{
  "num_hidden_layers": 10,
  "num_key_value_heads": 2,
  "intermediate_size": 512,
  "hidden_act": "relu",
  "norm_place": "pre",
  "rope_theta": 10000.0,
  "qk_norm": false,
  "init_std_up": 0.0403,
  "init_std_down": 0.00451,
  "learning_rate": 0.0032,
  "lr_head": 0.011,
  "decay_fraction": 1.0,
  "decay_shape": "linear",
  "final_lr_fraction": 0.05,
  "max_steps": 7941
}
Each number is 500 + 25 x the weight over the matrix's rms, rounded and kept within 0 to 999. Layers, rows and columns count from 0. Numbers have three digits each.

# layer 4 MLP up, 512x128, rms 0.135, rows 109-159, columns 0-127
506541462498514495481490456488512522493524513506496463506552535471519502533530470501544547500465467516510449502496502476559503499496487481468553496513478496508551508492482520487478456502489463493514513522472469518495533571508526491487488503504501502506465527472473524502482513509486503497463502500459502550486525463506517496523503458472508480567493520503494473523506447522517518441498
508498445462512508488534454501516514467509541446484523517497513465492529505469485514514541503490521468495489457467475541495488517495556514486495483528487528533510471523491480512521545484521552484526463460516505533479504522504530488479485499478488489484495474512510505478482457529522508516505506455515501451486501515512466518503499548518513546490484520476504497497526518498493475503490
491496521499530431441532472514518527496422519501464532502545524505496480526486514507497535526514452481474492504489474513545511515477478528514518526511537493506516536511475526499499458504464530465549509488479503568474480491524503447485488450474503529502522533497510501464511479513481530513505527446505504521510504523501497517480492526478495492485536493484473465499487504515487473433504
505493510531502469519502527478560447512512448495492513509520528518470503495488473545505486516490531501520498496518512477495517504492505473495507490490539481498456492540482512554533520501510481511496516514526454489496570507514508512495488499521475507468498476531457516509445469513481502510509494520486527482494495493514484529457502462493487513467504535501468522515486508460537482493491
453514493513556470566514471481463498497504542502466517485510466494480513462496489490543540484519467557508506475510479530467536481471475553486466517523503524523482478464502510510511469456469532513482483502511472504472535489542503470489444541539504490456550501524477506505506500529524502509527501480526444447489511529519482461526461504522498463498536497500509513479488518506526531458494
480501493531496493503481475507515529525436494485495520516492519491523490510484507495556553467477492482461475535537484453524482531504494542491553494509488498524496509499494490495470474503542513467519510543521452468506495440483531522503523475487530535480489447467473494514428489497539504503491483476505523485499498531486496510525479486536496495466507464495521505503482476487500544482543
466482477486491504484481530527494454492486484539493507553498499488498528505505539514484506532492469497468476422430502467496543551506485492520476504491529493531494518468538495513502550529496539508500523501520519507520474495505491472551512539474495497502453497505486500490488518520446573469490489496501532541482508497495497508533500495538518519477453485535479474516500534532499511509512
490451514485520506512509493519535494510497499513506480516563471497507462510523523518475505515495483523498496485481507519545522490490547468480473499481497550472503481526486516432509462470516495511502507484521551480516503532545485479485503499472490532455525552455511491500477496499493522528490543529503482478489428521502496486523471472509522497518460459486442500505478493516481497522516
472484484515481527500515466511490496503467541487498530479497516503494482536516453483513497456464477505502486466526507500494479477491485497491543492502490496502498492517484543555520513519473496528468528516492473504529511531498516502509485510479495454487516512546516476513495514512490522490484478513557492457473510529498522550468532519520511503494467486473470506525480492505526465463492
486489540480486537505474487496505548466525507460502515517500519496492505490497510525478514470440539486452501509487518515502471492455484499514467510470521522542502491507486524553490510528549542476480505486432470491486505482524483500513471465532480478504479532508523496534499496522504551523505488506489453471532516480546511514486515516441505466517532476455538511532497517534482472462502
501498471516517469483536486521542505473486485468475471523515531493474507471514482499498505482519499533486517517478522503494481483494498540513515477499465450506446469506510516506543487534473505514497510512502493503474508475551531515495502466498490478472480537519530551506522537488457514487528484489541476483476486541473508466491505478488512482458552537501463567516537493525470474462503
492528507549494458514454496523545531522504512550516488457492521452519471472489495516490541512483472519544557524518461459499528533473462457477501490482460492519483524510513527491495466508533452477523516491473518495511499495459534468477495475477495514495463504518499531492510515498494481534521499492494475520505481462451494492459490508513539550519533488485524541461491508503494512501481
494485519487444472483551481455502497471500541491525523488474502521465523513496460494501489488503492505512528472507480473501531552495502470491493504484490472515477529494506469504512521476464500502523522518504520531467484471545500518508504511441559501538538518520512496483499514497500524495522512496498480535504538496452488490526496525501481512507462534436465503532489511514480546485538
503537510499478455497494498481508493508494492534489471457492513536508533508534499474504477465490494494523529491489531463466506535503487499458461533553491511519465515501497514499542478489497505513475523500505512485490520512534504491460504483507510465531515520473478511497523548518537483489499508492494481489496494513508439551482510515497493508561487522485492512462461512522512527494487
458495468470485500538520480470464532498493547487499509512525547542489507452487506528523487480522508505482495494497500493521512546506496507477536509511490541493537506496495509514497466480474507469501527467504488497500491509455482504532523506487525496473499464506507435516530492525502495515478461528485515538531494490493521505524445496507537518510486462480482521536498449518461513525491
495498495494484498534525484527480461512465508516522523491472529473485468557498461518508506472498467499447560486495480462450475495466513495526486552544450552496489501493491491497464534535522499507529510483472464553457523484478518502485531490492498492502522465547529538513503473494518503495508521518468527492487476469510487532460558506539469520494499483512511548529505496524509465484499
500534520481472540488521494505485492493477548475494502492484470459499490520511494525487480524492543494452538494491509533496490476518474522546528468515512510464526475555514520540474499503502487534458506453485506506482497475494483500471536491515507463539484503510529471465472550497485518526541503532485490495498487525484485530483539472487531494512457534496503453509487502550483474494520
447500509502498537494485504501546487472526476517509486509532506506524514474484482521481495497497428518441472512473527516444503543444520503489503522542492490522503488516470490526501472496478465499513498461527491515517490444484471479496504516488500475491448557512554524525462485513510487488474514522518500540492470516507499511503498526518492505514519505525525512512478481552501514521528
460524515470533507503572479532482477531519455531478525466470524490514530502529457507482488534501482501477506468488478509524469522512516505485541483487488499516529544511517495489508556513514512523520499515456482519533481477482526488473467475466513443497489490503456519495491494535533467486483481488450507519454509527486503534481474523515516471536474520493494503557509497461487528476503
531493519494505437478511486482524503533520529471486519479476502474522516517477476523520522512508474477526515510466512478491518516526524498495481483513504502517501497499490522521500469454473497520485498519499519494478518494472510540459509512487475495466508517491491503475489444503496493534528488531473504483489500500517465505496449563526530482489525479491557479532492514504514499486501
444508487511511500471507494481522485523472517470517527523507505510475481498493510482493514497503409503496504505510514504488528516499549523538487503505522504501438512469486452468510516497512472530477486488466512497452507503509505492525499508475521471503536486512483537521516501506437529523544479513496452515517486538509489517479494473546500511515505500532502505468532536504527479496524
495524552500479485463531438482496506503497443497456498488518543505506515531518535463507480520532515533525486498488546492484540514474452510492496483556505475492497497498528560530494525516461534501522516495498498504449503517495497532484499478511467492489445502503460507485508537494504474530493472536451478459535501493476462455468553489502506439535530520505471508529501461488476507489524
541524528494463485548473474505484509530484542499553480488521519527516562508483494507542479511484518499483490453519499506448523508480454483490501505483467459467516440493496515485489498536467503498509447442524513497540531488514502505542467501457472497480511467475489490504468503550510543498480497509504463464476497482509533521488516453468557494492495514563514509594486488477492506534566
460482519503544472478482541494465496460535444530522458458476487516525520533524500507510502495516481483541501487522525446549519474441507492506514498502487499510518471482509506476502473493477441471480514511474469524481502486492478556487510476501494496493456510520500469499545536519511503510491455456496505505538531518518498496457532547517533479515498502524555513478492473514511520546516
509489487479522506497469473517458520465489472540489465520539524513532491522515472527471481488516539522429496514486481481561497499466512479514513578499515493537554509461505478485542515481468552511500504503479506506537485506518529516509478527504491471487489516504500509493478497519491506510470544515512488519476476507481495498429493458499516450530477492564501517462482485508483487465491
469458491479497515503493551507469480499471547511521504483519482487473495515490486470474529517427465511505507530479486501477553470513505499454472505527482485457484521480471500522514476530542551492514504517484491517501514461518505478515480483487497492493541525516490493522467476510511515510544525505491509495485536519485472513492509496541521460497521529497507486477522511456542484512482
483499508511519525553477463482467477528510514519526490521482466481551495500498467490490539544447500518467464472514486511509543506491497478504539519480480519492485487497505512523503475559488514504514514494476535489510506478517555488514484504509474480480499445501503511483500511509501501447488508521491555466497471513476468528479489499485560485471497540515500519553500478503510452489528
487474449495491465493506484498510554479486477524496499520450462482523509512501451512487506482534524469466549521542483511520542508485471484460479492485512494539528511469496453535523521480490529534495506516484547511538497519525512472499530562522515491479478488518487545468512513530491471507478481487495496496473494516478526548503537480507509489475490525501472481542500483460557521441502
504483467513513480468513510523545498532488541466521492467485500518497466468463493478509480517500518500475524534498486491518468514452507524474529466551478512468505481476522522468488514487492512479470495506487484513484493473520454498480484550478524499494505495476520497500503508485491513513531540508510470489567524503507525515487500499514510531517503545472500450505491518520501489475516
471482545572536461508510484478506510525498512458471548500501518505469464498547498485496518527481492458493468480513490533483532510506494481504481479490545504497506509509471513504483501476512490461494497461490502497543484496470502483461457526497525448530482520499472505503493502506494541534530564514513511468483464596486505496509482537444528477506484500490504480519478490499489505498500
499509491513528528491501476532497479463543502524468511520522523474482450470495469507502544496478479517493496471499529485513538487488503456515504524464440525536543528503542441493520458455521517489503511509503457478501518510486509457470490529541502468475526497471463454494538528466545482496531466511492534487501484480550485518479486517515493505524514513503494443507517464480515498508554
531486499497495502539528561473524471469514529468474478468488519516507515512501444503452473478529520465478476521504525507550513474504457462491471452465507462510516503488458486516514501515476482542463492493509445496509495512456494528493489524495542451498530501528494534504496535526543480479522481540470541511455476515461525501478468487516562509499547533496504532481465494525503533490510
534513557492511525494527512501496493477517507499485502499526496542505501525496511519472508504496503505520452501546495504505517529476483516516506509470527478522485519530516484532566456492452516496484433531435508480532528466452519500488526533534491472485545469534479508498498518508464460515535507452559508503516486483465524499470520462438494495478488490492504484480527497499493505434450
460571510496487477441482480552475440546495518506493543493560531516534515513480483490487535491487509477523491496518503519515486492502504515477542474441504529487490513468489482517472493523522477516511462464485503507517506528515497520489507477505503524484524461541485525457473538481488521526511496483502508510500481507540434525507483479506472517463452534541465460527500493479510508511499
479511510503496502512527454502457521471527542511541542523531487507523500474514481587519515486510544507522475511475542483500462491449496480514466486479478522479495510502507459512497496493516470521488533503465521531539536501503465538512492490459464470530473477515476489474436503532522524491503463514469504509504517487509520471463457482524487514477469480544492516508520501519517528480473
496513472573470472466475550516453516496520498542435490480491516523537511502545521484480532526455487518492570524494462531497494467498533485487472474551472520487522487500500513511516481483510519507516454523538495506522545411500476472514519489498487496545502551516495536429528523475507475471440526508542473500515506485540498528494535509473533472445540552491483462493502475498471490507487
491509517509508459534498496512508541497481524484497489509514473504486520478490504506503480500502530489509523520497503454515498529501506489502487503469509548534516489535537478468522506479497516509467482526462522475469493526479491552490456482522504523491527477484500490472487483521498445524527483504529497541486535525496475507489434487529559478508476460485486481492531496516458539472534
555449538494454486490465469529521496477497517521470470502539487505505513515487497461532475573508462488504540475464486503505483509552512446471480531528463510510454509500503493517537509501516448479497553504515500510518483457477491425517525510515433470528508506537459496477470505477491478558516487541494499495524543515478485514502489502504519492552473474491499519462479451507523552530496
488485518520472479511549552482499480501520486468523518485489461497503498504522521477532513504485492498448457506477494489440505528443494498510458451520508539505470533553508534521548540510501530491488515483503533481471537541491508534536490485474474487460516479488511447501490457473522518545496505553524496503467490533489487492511513470484513506518512469494514472470529460481513523471518
495455494520542483521502493473523474591487499486510513450482500478518530518474499522483532521461532471496505518499467551512511488508467517502479552484510524485484548535465513506480498480503472504502532530522467525482496454447508521505478509517486528495486547506492487519504516462506489489531465500489507460477506497448532517522496505531516481464518476491501465488545512468453522538523
538497522484511545497499478499512480488507489462469479522498464482488489487488503492482538491481444486479515501480516524501497504512516471502583524520540505489481527504487494515508517556459438509489474549490480492563519556526523471478498496470539451477494478506499505489505522537471488512521500487511486503483468499501479517498471472501503464480562521544540480491551460467483496495503
505542477506484502531508515496521473532501518476496488485476516508500513518460459496453491512479546501484506492501467537497508548475522499490508501521508501484475541528493455510526516519514503529472517532492507512486521511502489519527471475454502501506497480495530464487510511516455497477485504475506491510517478531535469452496495520479514505507468525479522437493523476560545453536470
434532534520487487447514466494514502501527497515514505497484515506469501481520500511496527503529510509476471456528510491494459477492491488455507524482467510531546521507571501509516511490512509511462464570468443493520494526498488524492499495524468482532499465499513533542502481495517485549510521515496514487523490537560477497499525511544468502498444509510476448440510534550510426451461
490469484512509538499490493480450517517500498499550480489457540523474505443477498531484507471489518476497503482477513501528483523502496483518514505468471485500552526530508502514491523506528467471530475455481517530488524499529478483512482495496527532491511477501503534501525526511511514492499478526506501497488498528489473456484495508518499521520440500519491500494510480507547577512516
518501497541444477521502542528492458461484507513507531479460499486516499504527497500475534512455529481521485476517525523449499511524521481499518509469467536463487510511487474499527514517504505506446488504539475488479499472529504465494491504493515484533465544511520506475545504542501483520529469484431500543502490513530463524483497482488466464509516477482489474465559545478493499500525
492508513476500509485516526471516460512481531533476492489489549550463460469542489518505514484464539497520499479503534505506531486495516520448462479462466496508454496491468496527542503488537512503565468514530500548483519499495427546543472510488546502502518449478480489527494492496540558493508502504505475524478508501473498545505488506513489470476487513463477476503496529492509525455478
557527474500489489501491457517508492486495522496530530520491495487505520482530488508517526480486516505491515518494502486444486510497477478522473551436508548511530491508464504488477496543498515494448478533466495480502476513510482504467536488533492494533450502492447514484495477526471489534515480494512476461564466488480487542522490516494487518531499478476524514472472517504522523495527
471470526507480456432506496510495517534446465498455523483522459521529564497488488452472546485449525488468474529492430545501489482526516495503559496482486504479508492460498502533481516507465473499556503536463505488522493460505527483509454522496473548556573498477465554485576527539506477427510522465499552535554445477509504569499498491450541491469489554517536511515533445537484486461497
532504500448487475537490561514529451473503488551506505516530501467529511490506472499462459472483501455490463453461460483468518495493516496504509470508503500534502447529561531508509483503493464466489517476501511532503488512492500511542494503499507492489517499469468533578510540474483547517527505472535466484497470481562518503520540502500522485470511530503450469503477472522513510495512
488493498476513497528499531494469445558505503454497522502549449537472491513534482502547471530483444463446493509511488457492507510487475510454505510490475477535444457526541514540454488478482495506507532529490470500523488478509474523522533461481473514523539523502488493512491482542520492482502539501513486509496536535524479491454501443563508504510481502513534446499529453466511524509489
498481512494506517504504514532448479552535526526530531538485487469515530511508488547481539493477479490444454468458507541472481529500456454510525472512501489505508515513499456503489468489527502486483492535499548491490518524488550441460451528511501486491478539492507478522468517491477507494499491509507514456501451521512530498502484506514509484483503499526519497509510490468546532495533